From a checkpoint of a small transformer trained on Wikipedia.
Size: width 64, 2 heads of 32, MLP 192 SwiGLU, 0.951M parameters.
Architecture: RMSNorm before each block, rotary positions, no biases in attention or MLP, normalized queries and keys, local attention windows, gated attention.
Each number is 128 + 32 x the weight over the matrix's rms, rounded and kept within 0 to 255. Layers, rows and columns count from 0. Numbers have three digits each.

# layer 5 attention query, 64x64, rms 0.357, rows 0-63, columns 0-63
142136138115136136128134144117129125149125116124118116109140125144106137126142120115113158148130122115126136135149114133139148122149140124115130108121126152116119124105143152117135143110127133
112155133127117139120125143141107109100149119119155123137171174127135137120108117087082132132132142120137127151106159139130131143118142109106149156142127147117137126132131167142126125096153130
161120144165140094111149158130116197126147125176097128139113048150089142158143142124151119086162141118163137156120143122138141073149170122160120143175124137115090156137130079133118140148139137
094142087136160193165098013107169164102108137141111141122171129089112098134111177153116152103164171087165158127141129100089133107137107129145097140167154139142085157120168082112141154108133162
122144138095099144135133165083133122129119140072101184151109158117122124179131174127185069177095102151060081123142116174155129122120120123119100118119138122155106128122139084130094137111154133
089107157085120102176082095115116101205091120168113104116164179152220091186162159234103116126079086184121089121162226019130117114086089171222087150115150062160127125197139218111152140148140190
127123139146065109094139199142079124047151123173220087163167068135100142169113107149127156091171132130168140124129111093148171133149158119140139142158092177105117112148108133166169151168139104
102072113187120119174199157176177119044130134140193145133224146098099163147123132098108129124084086158150110081076093067089169139083099145173179057145159131117084193154149094105086106162124068
140080129112142141131111147133173112129164142104160144149107173111131094134132134108126147154119115123105116127150133121142085116122142108160097085109142089125149123129139120135090119082147125
144180116101128118173102187129188142187108145205097183083093112088084131104113129119118121193063098145050124188152118193195128175123130128085138157096141100127101114075163137121078078175145112
114155108147116114156170165082177093132096150114110140132149168098094124110117145088129171109114093208112121079133167137090117211064134152108127111104179137163130085126166131105142101114146072
114121116120149133129105146089181147167131100099125157090140208092107072126106094087129163185088108111113089131158184156096064158119126121110114077080141073152172135088150122128100106029131118
162154158123164109146122147152128123172105128172090161127130160111164143123109200097136103165127113180093106133094055122171166122135108125137113119152135132129097108148165106131129155168121124
109106119136131113132166080175127085067104205127139115120117112137135133112172187142111153130144149132120167087127075080115164111123125118148103114148144166119125091177141123102141142164149103
140132128135103113095078142099158119214139150116160150094147165095155111175114112065164177182155136122097140127127146153105128155163144092103088145093108096113182134094129132131166164094110149
160086152094097112114080156147115140137151149159169137167151136111145109198115136148163142171156091121121107158161152119122134137113143092185101119121112108130127179142079135174094167112132143
155145090115149151132163137171166155103096161114144121160141158127118138103102117122087121175108120121105127116131141153151101136101117132110149152154112104139131147134124120139108100089132103
131127131158130115148116129116099136146138139155112114118112046127133129163125151152132105077096151106128136138113124140149114106144131132172113106128114100130131103121126092129125130134115137
116096114128167108092174109152142128125096167128092119143098090120105096124124156140160140155123091139116132090131108122120117117090127142153131126128111092114119140096103086133133114123134087
132153149140090126134142126128146152085162151106096169162085122129094126170142100173198059122106154144148152108168154144116117139128138188113095131072143103137118151155100081199114132141161130
025124066172137149137089009191075121136051163057121087018222236082247139061076202102164146146202187093156062190093107098025142176069053082110107024127216143147209088102202067095196209155114171
152156176208132127140176161169094145049171051113158064139147167180130107155124108105117115071125145129182189099104079081128107129154140148140147149150160124129102094147114096130143104102097176
159231166055060132077065164121101114109121159172133171180092110137150098173104109156152122121165107163146092135194143124148107139200122102065110185093126170142099157169146123175136166138160145
072105103178181119142155073165171115144105198072101118090121170110119085096180160110080123120076131112092140041164135128089122121127134105117114136080179081138134102143120088084115124091137152
094123118143129151114168088087145133107126167075181103142095131165173126129136105141159116150062134092133114072150164154071094106143104158137115059037183085091157165135146084108126104101102131
104090118080105112139084157081174141154119169098154143140125129155116117113113120161188139216138113121092138150132151125136103138082150114130105058105145084120142105063143137118090125108125119
166182110116089123144141139185073103088114107142108124101132138150111116082043119016127201144132133132117138164136098176095145191112121147091129102145102147128150145100160110165118159108168084
124087130147170114136112135151156100155138134117140148135118181112141111155121182066108131142145138161105114101139114126144146118130144114159094117112168117123124098145128125140112137122127144
221181170127089172117174111135035125039127076095103023158137143191199130122175120126137103069136109126182159129164090126131117120124112181137129086150102153088178128182097123123204173084142089
143160133099109135137108155233121124065134152202127170144122092096135129122120157144092145134124108144109119134124021095164155090170111072112127168170102155122080150141154090144100169143167110
152098132082128134127093131037144142177152153131075156203054105137144139121154141169209054128147121139077128152182198137161084123115152121126105144086138102159111119130095173115058135157151143
131150157133086108093103103129133129128126181127160123172146148121196118153140129099164057155152152131112123143139120116114169124157111161134106128088150137064115115155096151129149201162104127
137128122120105120129136125124139058107111129097138072100176106170131086135141128107115126149094139144141107163102120132130152103136098126144142128176138148168117116114113138097112152133129154
115154135117088125108178148177139126123173107108171133170101160162157155097116128118126138111129103106119122120127141108170165154101095117108123097129143109106135070145126147119143145172116098
095130123166115145101129153095105103115164148183128103126123115110104130134117132140135126141101160121120131111136131136137139135156148134099106134112123121124133138110119101145121118123116139
110173101098102136126108130063180104119124112050082162152092110121116142138131156101215105076132191113162131162145076136134080132124133089088130129135160118142117150087128114167111103102187121
126099076092107111160092118114139153115200143141082143130067080080064170098151111141173069111144105164169205138165083166153140115123178118094128163144134105103149140105063083100125092011141110
101209173165148179148107173100216091160159113189150168152086153068090138147115082081068094115065174130128130182123107053206131083168102109107089196109121176095078189066135103138129130182162053
164128170091113135172061129169162086109146166147084083176122171161162105133173212120118120140151123132107132129159100111212149107163081121147093141158103078154081106134204147126156092066117184
086148123070035084106186221079115105143135111235152127118174147138152135185063115098128173214166097176121098149149206182095197167092150145155076128039121057175170156184130157120114097189180047
146145187131118128068141156128088131137134138056080099125136176137099143089151132140162130121146112124144105171116173113146113156105118177078166126159107169122183225158115175157151105074155090
071090067139128138159134150160111148105154139170138157152156109120137108180103122130147124156113160151137154110130083098094069091167180054116081141123144114109120074093156083149099157087105117
076094117161108110069139077107158091161120135079149092123123110081151084143155179153175149107091196114112104136096081141155179107106131145144092113085095135114184129104110121171130202165166153
080067095131133153081165033115019098144050063065115140131193079163156180134123158087180134158165113101139140096193141160081118088179163185140116099103100170112154115112095137165122161160073120
089137128106092112131153194150091135072172081125162095145155180187184098172071079169122097106091146121140140118110170024144103178121127210134155151145108065126158202141098115172119135068125143
197035198057140115131100154121152113135149128145099125069165123120092182087203139126139101160170102157128125118167183158143092132092137147170167077102084114084097130175069125152120118118150115
142117184104139118138154141173154095125144114121123087102132181119162093110130161154125161090129134123176103113122135128193141129141092149147090112113097102102112098152113131184146120080155161
118122044150155127179142140161125169054131165172148126164103158133108157121093182018139148197129183171128128097149000169072153174116157098136096051183183103172117105123161112083129066139146108
120113112134122136110164121099111139157114136140126105113113064120134124123136137158119147129125151115129144107106159131175132127144152147119142121120102132102136134115123132137095108123144110
118113149134114115090119120110088185147121122110101145104118116092147126126097146160158158130141131150107161145148131155151119149123099135104174175126145131116143131120174180125116110144173135
143069128106087094161094149057115105133138160088102124128139071146132084127202161134177101115131094147124148130123080187158127138118118104096129158089134120097139127143112161139127117096158145
146095097140137118095165143136125119119171067104186190123171164170111195153074081047113114089133132119119097081129115124124127143140090149119112098089132151140189062122144143166128130194120133
188161177053128130124099140060151090155138137137092119144052076088056158105127154129163094105081112118217157160147093171159090155097143138101138142088124092101148166132130174109165109108211014
158124144141136159179109082114095160137098147115136107140127140107154114107117132137064114084131081123153144107132179132116149093134098128155112145093157153102095114171092089055105122108090171
118133161134161134167082089140111137128146131091106072089067211130153135090128169171102112133136159098126145148105078069173082092097144144176124068172148092117124086160106108061154122161155171
137112100186210126179113091090164172194128147125115149122098134108136108129126141107070079119057121200139090129053131137128143115119115153102134146136205117118044080123178134093087069171105139
088096122109124150132192062113078109161151125137154213190113116187194173152163200111154093151131087128119127187172076128142137104174111125154086114137123117119112161097206124126105158129125132
140195099121130116167104167138211157086141154166156091151100122157095119136096143109137080157089193133121140098111100154089129190095141135112186135176156087182144126072146163124150129150120123
106135155113072116111177127133083097083135113130143121135119164142174158118120179142150146113167142120097125139170089119127140135102121151192075075141102112147176164168105109140144155109172137
108142125134125136152118096144107053143141142079132081155173153162177128119114187036164098182202119055184121163164170132150112164130129181122076090150100140108134160150093170187155178117132127
112145084192113131095120155094131144165101211105114145112142159069164097118101092083176131109165145094181110142088134082092129125116157071093097133078144228153153121113154161127128138141160112
130052128140115090145213147101053158083097095104122133110149146168133170126114161087136147146138118207135096077142087131066125173101128237134144067144134084151126164181119143161089072124138102
133176147133165128110091112115165102167115168088091101084084105102078146072126159119115148122186114047136123166140151175161138145096133120121104086129123128117170095143114184074128126132156124
140146153104109111119079154137208078096149190143127087190154101124103086125162166124159139123130196110129098132130109141165129131142115134138158157092092125151137156085173134163151129140130120
# layer 5 attention key, 64x64, rms 0.355, rows 0-63, columns 0-63
146120138138122166161122135145157117099133113159120133151112132145130142125135079159131147171131099139128144137158138126132102077166154123142102135061126095092114130157173157114120103183126144
119113150141132142114176118158125147111110156120185079113116096102140129124093094177125108186124136143138131147126158151139139070177099078108155168167153137093128105177088100127101161112153126
121102168113113141202086114124092149150107109159135040171105131176146132140163170098117167128109126102085141139122119076167119113119131167164116065120136133105134157117125154108163125175134190
105154114056085124116135086087145113153100109095183117099167182146135120111090110090136158128114132082107104141121136073108090113106108136125114136121132144145131162181136147125101124154091083
118081156115139082140105113116142181185096122152166127089143156130176104162107172119141076111138173124153136160086146107085089120098119125137130111152159087164104106098108133115117128108084116
117142183137103181123142153111051112145145127174152149115149106112147131150166126145083121140117173140108115087161114128087137101152156146148071157100095109086104171159098122160138115184118132
129060148135198047148101165148129172162125141106161122060194143136154151145128182128127131106139136126156149090075098105101122129068123121181110050103169084129111077141149158097163097115103141
143117137111153124107180239177100174103096094134245195143183132151123081119081094090142165144058118143179139127119100130148143115097079100199185115114151153169088167103135087087106158138150126
095137126161119114102129119120138153210070169158140144172154105094149139151124195094132108121105155171113115142112163120111177150120155111142155121195175167164090130077140058162136148105149109
159146139166139158109123136088125134136175084150098202150063133102106195153189124133104110122146038150150100168165124112183194112181087055118126139132084085160098114116130109120112157140109162
136186128148134106153097136126133114113132124084135156127085228119149153092121114141067122085106083191122075152102224184109106109133102127159110110057160102127132133128119161091130063178130105
123140118128130145111138123101131152133130130140174099149165120129136144150133101133145112160095095131162145188123185121133152163156125141131177137107121150158131137117138129123190181137156140
128182117113117162084142101178147102118142120136093226196124135087085137122075097063089134094116112171124105115130076115164167080138119115125108152166092198111109139096161139153061107145123134
099106124164128124145140115184148118101150168104111163150100139116156124091110172107089128062136152168098116105103083159104137089093157130147092083147147143117111113112141091153093097129112111
117139144193169116112070091094138112169141163144046144152116112148137150159140167167160152100171106095193155125121117144129159143144136136129116072013108100093111086114151169167221100148105124
099145155114110121074106159061144162209099169173149154160127106152134143173103179104160138145124166149116115091152160108090159119114178138164098131093142113154083156133152125154146131157130135
127136141104107106158087179136115065118220080159144155134119202140069185155129040123152191101143113175122139119126043124147149089094181187154098099058031085136162127077162186155157094166084171
110129158116139174107159174079045169101138120161139106119131142128169102146081179139109093164134197095110138138123129086120154135172133107096148170150164103148090072125134038106110175113140085
152122119155165108144072070144181051168157167061130178116137139110112147107146192130148115082153062104180126091141107134142114146073129150100108072117124129109136108102101151115165120146115110
148096152146161062157162129185102114137175145118101118178103098111086134159120141144133111126147122138092130099086122134155147089092161153178105124162122120113110088162127080130100090137117156
126117111150112145104147082132089115119102078108140058135190173163218112135079130086093125136152149056131079103102148083098141116152072140126100131120159173126125120172116199131134180178098158
116156102105111067178120130108115101197068077159157154084126191086064130153103129147114126098093115192111134109123136092157147171093140178153115184178095067184126154136129130105124077064131120
125144184075046092172079133093184157172127202158163105129147162135171127141089129163155079109154182103116070172134176176104144137067186171138090125105104090131106146196120165149194140165128143
089128088183180127125136097139145104097172079062117148165022178132121111095138135117116163055133099167156123131093132166151074092140123155159078090108161113122108122082133131130122109119105130
104091113153108169128113112131089130108093153098211131121136149154119098130084131110180139114108156074198165188110063145135125157156158153150169113106162123151128137099127068118158135104125072
136077109167133169105133122161166139132142196176146155149200084142128173129135131135122123170119147144169160126139128137134150182200198073103180148140140144113119115137153104122102096093139121
118135095109102071154147089040139102098143171099129121180119168116127144135124186129111153157140059169107096193131177148102160113121154119172102108115159069130144082199149131114130116167143146
105193117176144128047101089150134116183114158123096187172092127099120139104105171058095144066126125211126101079116122145142160114142103133121089113148158156146089140070155102163147122144117093
126108128089080111162113094180138057118094155170152079124130145110111105127136134176109143129116185112047147111129093082112114131101177146190121165166105174139167132139131066084111123137143145
118151111094108107126153140124202136142150127143107191206111129092125119131118123094118116107137137134115090136135093134120163081061150123135097123170102156129080136133152126179077141141132158
146144109138071141106114085081128131201070141141074126142047162143126167135126141155121116151122149125037088110155203151109084099158162150082112194126185102086117167118098159118079101133127103
160138146138122143074059095162158091170122199133137152157088163148114138124112122125132156080150159115143137085081039172165128092149173120153081117101144154104085118166133137120161092172077141
090112142135130127126089137153122155109160094098165144122141178107149121118109163140154128140167158141131118137169071106144120145153163089135101124119141123131101132176163116155125129129134165
121137133153127144141107120116126088082143133113124125156149155130108167112124136145127136134148142161158128162092124139151116144099129127140110179111145148123109149125092068181126160135100146
122138149126122144113127125107123112129125116114128132140141116134145126119133099111107133124163109143137125130120079116142159134104122141123135134131160160096123104137170122166142145140117091
152097168113131099166134138153124137166165152165115129129123092087126129174168155111121127124132155145126136129085138165180119111153147116118112081104056121128155116115119165072146127146136107
073148080134131063135203094149134158074122150138163136184119059118051108157122107103141101126067130142162185126083126179084156116169148102148176164140169124130145084074044096118017090106106099
118121118083118150108145142195149138127144154172182192122185155131091156159167131191140111141164132104124128125168113064149142090143144104099120171100124166122119161177196083197154166123188109
115194123095120121147131126145156121146174148177078179227100144085103116115101110073094077130091117138068120107133212198161118129138151083104150217160130110113105145145137141103032121052098130
089085193108075099101095169111146143147110196172182184159208199103187095173103152126155147109161167142200060134155167101085137110098217130181099151071105058152147150198172148154119107140139055
126108148105137136120170147123121103113160117138138063080150157103104098143171099107141123204095101114084111125128210122149147147123120160132151136106068149117158137165138158120136159140221109
099121095145146125122100115171117148145160135114157132199069108124117115116098153159125149084109142139170128116117083103153106117158156102123099095133149092137104116148167101141148130047122132
117105089162127175104122050057135081126088177135156178134137074160171132166179185163127126097186144071096108113159044095126120076255095112134092150122121101086148123126128116172103202103141158
181099114087108153068172087116078105106089156077097058114128091176091173100055096107165146127156168079161165125099066197036108133156088195094126085097108153083199126150142130157087161158058109
082055141113126119146166132150123119073096083143142055125160180146108095145144112145185128178157158138169141127134128019122169201113103169192150179172134074151139114239130122144121166064154114
188106169071105131157144185168102146137152187124136123092168090153155177109114127147107118181064152120078131117170207131145086144089155106185171148150060090131143209130158170127110103102111135
110073146126165137205129118142144129129149142156131099159161137137193085155147202130050068129103150147113099092168216075150087086145157132193118131144165066118121156111116130119122169062114168
133122132183175137110094146149142152090137165112146204173120133083154116068107167088093179176135126185117111111133057140128116087129182050129135098123159149106074086108168073111075066191120121
169122159125115168101109130126120108120123096101113173127100187126121133122124125119098148137165120114140118163147108095100118120129118149115134157152122150133094149155165101173119135133113141
111160149110148097092174122142145146150119150158084121136122047107109153139113102096127122148142138142137131137083149096106168105177134136095138117131131143116149086125095099118106128118116088
083149119163141096102199097141161150144152121146104140149098066102092079153108116092090129087093149133173152076091145187118117145155191119118123126115150165126164122075071130095097087140114091
108108126143164108147082119205139103120138143095131137130171144136154152120123159128164150134116145113131127152143115104148130106141121110146119084124124116117152116139158113135138155125132201
142112107115146112177093158122145178159147145130080169147071096110111136103169138140131097133115117129111169153140201144163108123113177127120140105145067077108134128089108109058145109106124142
121149121143137130130083106122138140211108081094120179095053183112110120170090093119133120093097167092122089110154157132130091116113121144107099134127128118142056139088125151109152131116125199
124117106177122168199092100160149146093138146120094138117105119114151156119167184132043068151102117123060127096113055108178163106141117097119124140211119130088098125111136086139113136096114168
163166155179150170052132085110102124102119040127118218158101191096110159113136077096091179102135050178218110149113090136135112070144057121098166156131133190119077142089099113141076050213073085
049139137098117163077184024100111088110117078117061193181093117106097131144111144096151124150112144138126144144089053166121141102152098119113100152120138212089087148096138082142077138146108072
121155117144146125111090165121139140079133106159124131150128155120116104079175147121169143206175102145128139173133084129167159170167108104124157156155118121144104096169104139127132105137158110
066070142137103140172138101096137109134091179127144112130170110114205102172165228120137080169116199132039105092126088118101182099123142134185062104126125080096112138115152114101165176102169131
091101132120166168122090073227127098163172224123036072152089180129119114127133142076123111209155194077114133120083164170120122116123160126139123089122144140131133145140142150100132157103128112
129151123173121141119072156162110118173173168149149123138095170140166113160150109149134137110095131067174133176080123128102088124140150105110131066037131177151095103124073112108200161177130148
172044164174128148083203139138124119060072120120130110128188150124143108091079120091131165216097122163154139123131121138070160112093121177191196153120153131095128119150140101118052089185096095
146132116133125136143059132119150139185182192121069140097074116124172124144182180134070097099145137085053083138115162142125135078130168113113075057105104088116131132076140157078161129156165148
153185101116126145140095152128143105128155167205115132202153111145109132117139110129146117142135129068086134143129155163167136154178098083129181237130124115110149140189137139151059144102166119
# layer 5 attention value, 64x64, rms 0.364, rows 0-42, columns 0-63
165113142151121142118132107143117117103087105181115166136117160196157156135108129139118171077146085143142130094145148185143039132153124122087107190117152120133106135127107138177077127112108108
065082088134130122138144139146136203150114094178130139093065119133137124119071145134158174167119101144151133247170131141096160107151084113119116238074160089169072143111132140146115109192147179
118114124135150123097113130097171155179139129117106160158131133088145064164087123093131127135170082131146121156092137161081143167114133104125133103118099153080107136143112097144137156190117131
161098108159122138168167139190069114109151126136125092100130155159123173099125129086123159151137129119154121081141103188087128139107156107131114084142138127174106168138127137175111111138117096
182136139112107126165177150159103107123133130117119102130175147130136175095139141095153145087145140134154131098147112116149133135090110124113106076141121126179135167169132127135172120101141171
125107128148114132163128141212127088136140132152123111083121140126071147093082128103113149153100165103142128130124131136118137113114142135165136119125112132165126173123161140138127102131122128
104181125160095124109097169142140133121081180128101121087108133093106107158028127137124090124129158129083098117161128078145135128122099127181154110096175136140164111128168146089108127125144075
123153100163105112136097136152127141131106185084126093133123148074089110153076114153114118158085105085061111132154160073107165131120116121193156069103140143186158173149142118095132138068136109
165122132134121117119131156124131106145135151121057116121106052106123075118123145073140070098159123161189131125099130173123131191121117060086112104086146125108088075106132091134139132178096118
166141146121133126181167158152104161106140120122125122098107143145103168072132129122098166091172150129163118148160094165111090124123087133102094105147125123157120139129133130139138088143140130
129148199104104133132092102198155161137153140079138135126074105112121140106166166153098087067181104110114136154043110119123088139121171155146177103154080156139141119116134119107109114161073105
123123154143107149092118103123102123126108118141158130124110147126136079181100129135124089182096134154123129107128143157095147148155145113166142183102133131136138125102110132150107130188098104
086176098135106126098081123056186161124126147110169146128105101099135091164126125130109117158128137141105121121090094140115132144131141153137138139133127147047125093104123135103112136148120088
134101123137189163139140124164127098131183068169153111087138140161092159104075127116077190182118147096138135116127123156122103092129184135124117149142121119103135134106142134155126078171098110
110093097141141114179171148148119120146170159099084114102109090136130161033142111108105151110145159110145114162131106097099130109115124156129114056143128104123113122129146133099124119117150120
141115151117131171093133111189112077101150155142174168055121143095062090139061116130125100125185129161122124049161138137175157192129136098148132147130071110136139142141170121135146121147111090
109119136145131120148095128091117122146158128079114092126139094118180108117180142147146037171088124134146134099146109141092195162122169090126132143127141095218111176131112097125168172164129131
144110152103112135124115123189102113121096132112108123121159128110076123156113163128151055160083148112139148117114123097140142107131140136202171134102174164237137090145159146097073064123117190
154154077154125128080058090087192105103112119158155153101175083120145108182051147137123130109127054121111132100151156151119115198099118065123123131102151136120115116154126103097131147111123146
152137108105133124114096133111119121118128137105140097152146083116135120131142141155180090143138062127110136115187132051135161142117116098104110112142141091172096178215123092118125160059147156
094110147117131136126123132174121117140157170108150135100100125077066116129104089113127116197106185134114118124111112066144196126141144137187181100129090125107153125099170132095113123139135097
095131154134101148115156109132101143137151112124154121120086134117130105144121109146107097192080170141118131134087130140122156132161144158133147185136103095097129114071105116140127139191089109
151135126056157115099064116083114132125130137122178166127187128107076083159161149141166183162189129147118135117158098113108098128129125112164131140135052148156160116203179145117093094135171162
093145103152086128130155112139110105148121110153156077142142159095138109178101123131129099164054144133097139119053176119140197137136137149120135170104120125097128141089098115149154161124077128
170121123096078119097168126136046134115097117180190138137134190141135183166188119114208174183155145190134125109152134048175134117138088141079111166143090104136101173154122149170095133093136101
134137199107118129120116112201128150154086093142125147135084183111091127131065126191115125075151094100110138183107183124178117114145076129126165186117083104134131192122121086144132128136097166
056085116132152124150138112078163110160196089117133136112093081153150140082162129139093155170081143123127134147105097174077163105153190174119120181144109106106123113106134145137114134180140125
134081072160157137177163107165128115144180126139142082089138114166104143052121107102076186137120152085140124163098142140084123148144144138110112108131104097075085135083120085128139125146096161
095146145130115138093114117085142149131128132114142141140080138120164088150124113158112099140114120137105131110111131132135136113131122144114135162135132118070141136073091120146150172156118096
092121152124119134108118083092089124123160117092167147096097119130135118122172115168109110185116159155103122076146102162079168159160134119151136189136093089158155115093124131124126150199126071
079151155141120111109135133110186149138144145106126151164073135101131113156155101137103102157095136128101124156085138095170160110151146170151161127137113157055142097103112145118123132118123105
109120085133154123155086072161150109158134144136120074133176115107069067144096151146097150138102118059117144162059175113074156125123148125197152133068108173133132074106145122086107098121079219
157089111113167171117048159189138142154138141149175105090162099111101074155111100091032141080106098101148120113174183126094087132184118105207114205093157125095155118144101126096177179115118136
088123127096135136158097089108083151115074160128100107086130166197101178178086132117136100142116183050112150122092101174102170171128121091138151135143115099033100119114111124100138057121133146
072102136150189125133127093193095150107119156134187148148155122198167135127075130147115195151125089145045147119083100131118111084193073136165150189107167113126135145132150060108145062172146111
149134055137113153112103080103237129179129177146185096086142113103103147106165141163155153134142105131136149191078130179147182141110147120105134119189139129191123162181099112147140110133123088
163117077140096134108093059138203112216221146133197062090118155111091204121148133158149157134166076108065107130075113156156140139101146112138120114174111098157119153186116122150136101131096074
144126123106081153115071202068166112139136136097102095082134073049086073110160128075068098118104122111157115157162137093118132166120142122153111150081117154100126109122134143114196202109130167
171117121157137136152208175140173091143206101164187129123135112065149108077189110154097135111134083182107113168188151133152118108094159139081075053136108112155111117169153140131119175104117073
161049072172151159129143080165165121177207143125205123108141138145113159129138118155135142100140056131091101111139154147097100116115130106155116100126120105155136130127121133147056128093107109
113125140135208144151228126093078126092121091165121186157088171207211177114167138179182101102158124162096139115138101183123120082119158124072125059189140123141152124110114126147055124139142148
200133112153166145087174122106157177105096077086137144149174129129120133132127118101178124147118168141201117147046135140126142111141123132073158104195167134204168097089053161173043159097137127
214127118135130160081194157166132118135151071123130104158159131056124112133143111127115142086117116154187097113144173134118142110107133146132110090127144145155208080132065154136073201126105141
# layer 5 attention output (transposed), 64x64, rms 0.369, rows 0-42, columns 0-63
080126125108126143140190146073170079119173132064174125174146157104127141091169162163111103125101177107126102129122115133098152095115116087090154142093104119086168120162074111137160105127174178
201132096074166089141170140105078084136134142126091143111090166183149144108192179158100133135145126123047093097133180204088137146114144091110116088153095175141124114131075149156123169083161124
122115135126154122156133098197087151113128103154162069079103148158182115138102154121071125095117144143111113126113096138172091106153088136128121124125114126148149122139131160186107112094139124
113141142128102113145122148077168146122119145131181153119128145133140124139130154176188086094140172099094065172127179099138131120127115101147148114130174112119146121111138150094134143136139174
087113116133107153131078146086187141139087137132169147128118150131124106128156164146179108144098142108114138112102161124133096134102149154175144137087152089125126121111169140069117099146099112
115125117121106129133082137086122165149123129133137137163122128133135151153144145140149127120163168103128084160132171147144150146115133133132127114186148138116108119100143158093139166149106140
120150135112103147110068105129126118178144124078054098109116072167149111101121183103126151132143129164155089113130113088130130141098167144112170093200141155133124154117141128125128142140131139
165115148111138127109074107155133154185163111115079159103085090150141130122103190073141160138165146164134118121116125071145133129103143168095160108192155125118102125104192113118134134155111113
126111118130126116118173128126113169141085099181132047104149146134181081139102101160109105103100106133135110141114080121117094085150108139177161128136079135131179167137123207117081126082179127
079122105142108115124114144086142096170145149102154129131139152150139104126169165165186140120097132135100107119142206122098160140114157116153126123083161099126154147108130162080139135115129141
115148089157084122132105087167110140165093119185157071099184142094083166145114198121106180144127146138199101150157140115116155117166157127148151156117125147110103152104064201104184072131120170
147161111129148144126136122155105115086147137145154105121124105127118141099115137128102145066162143113146087157102091101130156118142140097088173109185119180112116134132110119146117138116172122
145133158145156128127149099206073128136112105115092076105174086149128117117078108125116161106149118147165106131165090095134138133122130103133120122136124147190119135162100104167154125107122117
099146144129081116134115139088106135106143163133160177172152169112145165154173106173166135084164174083145094185138164169155175162149096134124096155151137103112112094139089147127135211119113157
153117153115110098116104159098127165158122122123102159141139138136156110203102102118176116183113101154082108123154174158163104135132112118157076112097163119137139154114167155114095152128103159
066150114137098153143101098119157149118131124114160094142115171167152077100145061109076163108123175091180108170097112086105172124115158167122142102219172143110088124056133142143139143113190145
188135087158119072108172118168151146090056139181144116091113135103074085127073143111129092093146078142099117116083107091110091137119120146130139122129135167074138103133157122126073104093159124
160157061141108166106094087131114121137140085192087147144111072119089160111169181122132133110172120094170169168138146126145106111134183139132171137176103164117104173097091149061110129146099144
098106137102138117147177092150129133153125105101099114148116159133135085053143205131104155117131140135160136135119030098140126084083114196122156132154109125161130096128112094146133102081127109
157119107126150130129164095137168119134090109137096205090113182123137081110140150102107099157092087152129184107087114094116097126093130204127180114098157117094128093108155075101148104109145105
134140148134111130117058106135097167142156105127094131109113092172142137176083014074122147135177126112158125168124132114154136165156143138128098098202179186128083140081157155135119180144097118
171154124140150127085135148159103123087138144166180120118161111134138149150095047109113155096172125111134079139117105135129169132157128081110118140164107173112106115146110135163122160130164123
058128093134133179180123047161112106148135108117075116123063169145065117108166113146119173112101138129140230125140183145131114149142133139122118127123178111165112138079099086074167113085099117
202124162126162146088132174170133165091104148194174125127145100125147168143109078117104141107171151105138094115125072139145132121132104115126127158196089146119105086159131113163121142165152092
103153161097196203131129131057178122070136139110147187095114133167113158107152031148122110142067145083095134087107159151105128142128120101123174124107178154120142087124114079111190098135164093
108116089124142130109098139125131092154179152142193138143114168123146164129178167086062158134130187133144117106091125153092190129119151148087150178163084154077119102113086190135176112147140101
172136128143122072109181139150084122091089149153122116159154151114096129208104099143133122136161122111100118124148164175142120153157088087134032107110140156124115130163118101153112169117115147
158097158120128096110145177105123173126150126146175181166158189112164148178107075139165138121150142118093078150141126183157154125139068106153097153111143113139142102129141173137101187135116123
143146147142154111112149147181115115102119141127160104107152107119141127121100088106093122114138107152132108132099075110112154133122139102097127138132111146114112125174112123186138114135158123
137161106151140096112162120167124112084136176127148097109120142123072095132074042118134182095147113116115099133118131087107163133137139087087101105170166195098109156112122096148110120081164139
175130150123153117105118114159076143114153122133114096124167051142134160155072060077096136146153116134165136130146107125136122141177130122115074135122123148136113129158144112173131129164126111
193092118117121142133116114179082174165134106223091150163104123086128200142143149126128211129203169131156148175167112195181113105139083147142102178208099108148106131093106147113106159139093104
076116086138135083171143099145154127118109103143143201165053131044110110107131227169081073143165132180148095094069144104148149156119143132127057193163118169130082128171163070121129096098106114
075125161185161129183096150179112088170120115132096089170115113126156051122156164137153157145135121137091135212139124146071214158107104130137110133104148103094178148093189154106105099092105126
122168177169100093188163149155164157192075121066045121183102138114134078158118115135129112106169121117130116221127140104154098083150134086100067161100140156153111033195081131104142186089115084
160074148067157185082147151105103073130124107154085156151105139139135094073101168115099106141097122098124159070121154131157134060139121142203151097107109095132143100122157145088115127113090162
121113148071155182054159162125101084076107105174082167167134175110153030041078147146134106160118170090159132055131133179149088136102088114145175100112108138113141067126135083107121144119104152
105061082121118109092131112131103144111154102134178131121101128121132157099151178158065123161122099184129054072079136144115102160106109186195166166169120115110050199115122067123099075129127130
162142112103132103059210095085120125072189108182167191091130171109079144126093091108131149120156149096141139082091123144204066111179141135130088106123105147150109140117104103150110139155128122
111166157096111144106175133104159138078115078162094225104124186093118103090125152158121087143161198103155122092107110151143076153099100076124098044138098170171132096130164110137113172143113139
147170156110117144162160121105137130137101185149084119047175151116087150189118112106191145085127122071080170177158113111171106085160143089080116043078145097164175182085134207170144144139140115
141143100075109150165035146118143118099102168135171168109117107191142191124155124134126083151093138118093144099189152089145168113130146111136149078120164070172142140117178160091137157114162170
133116074077124113118073141156182133060156170177229222089146114114117193099126132182122100125148168126121132036123142109200120157118185098132115113127106138185106136133147147130128129157161149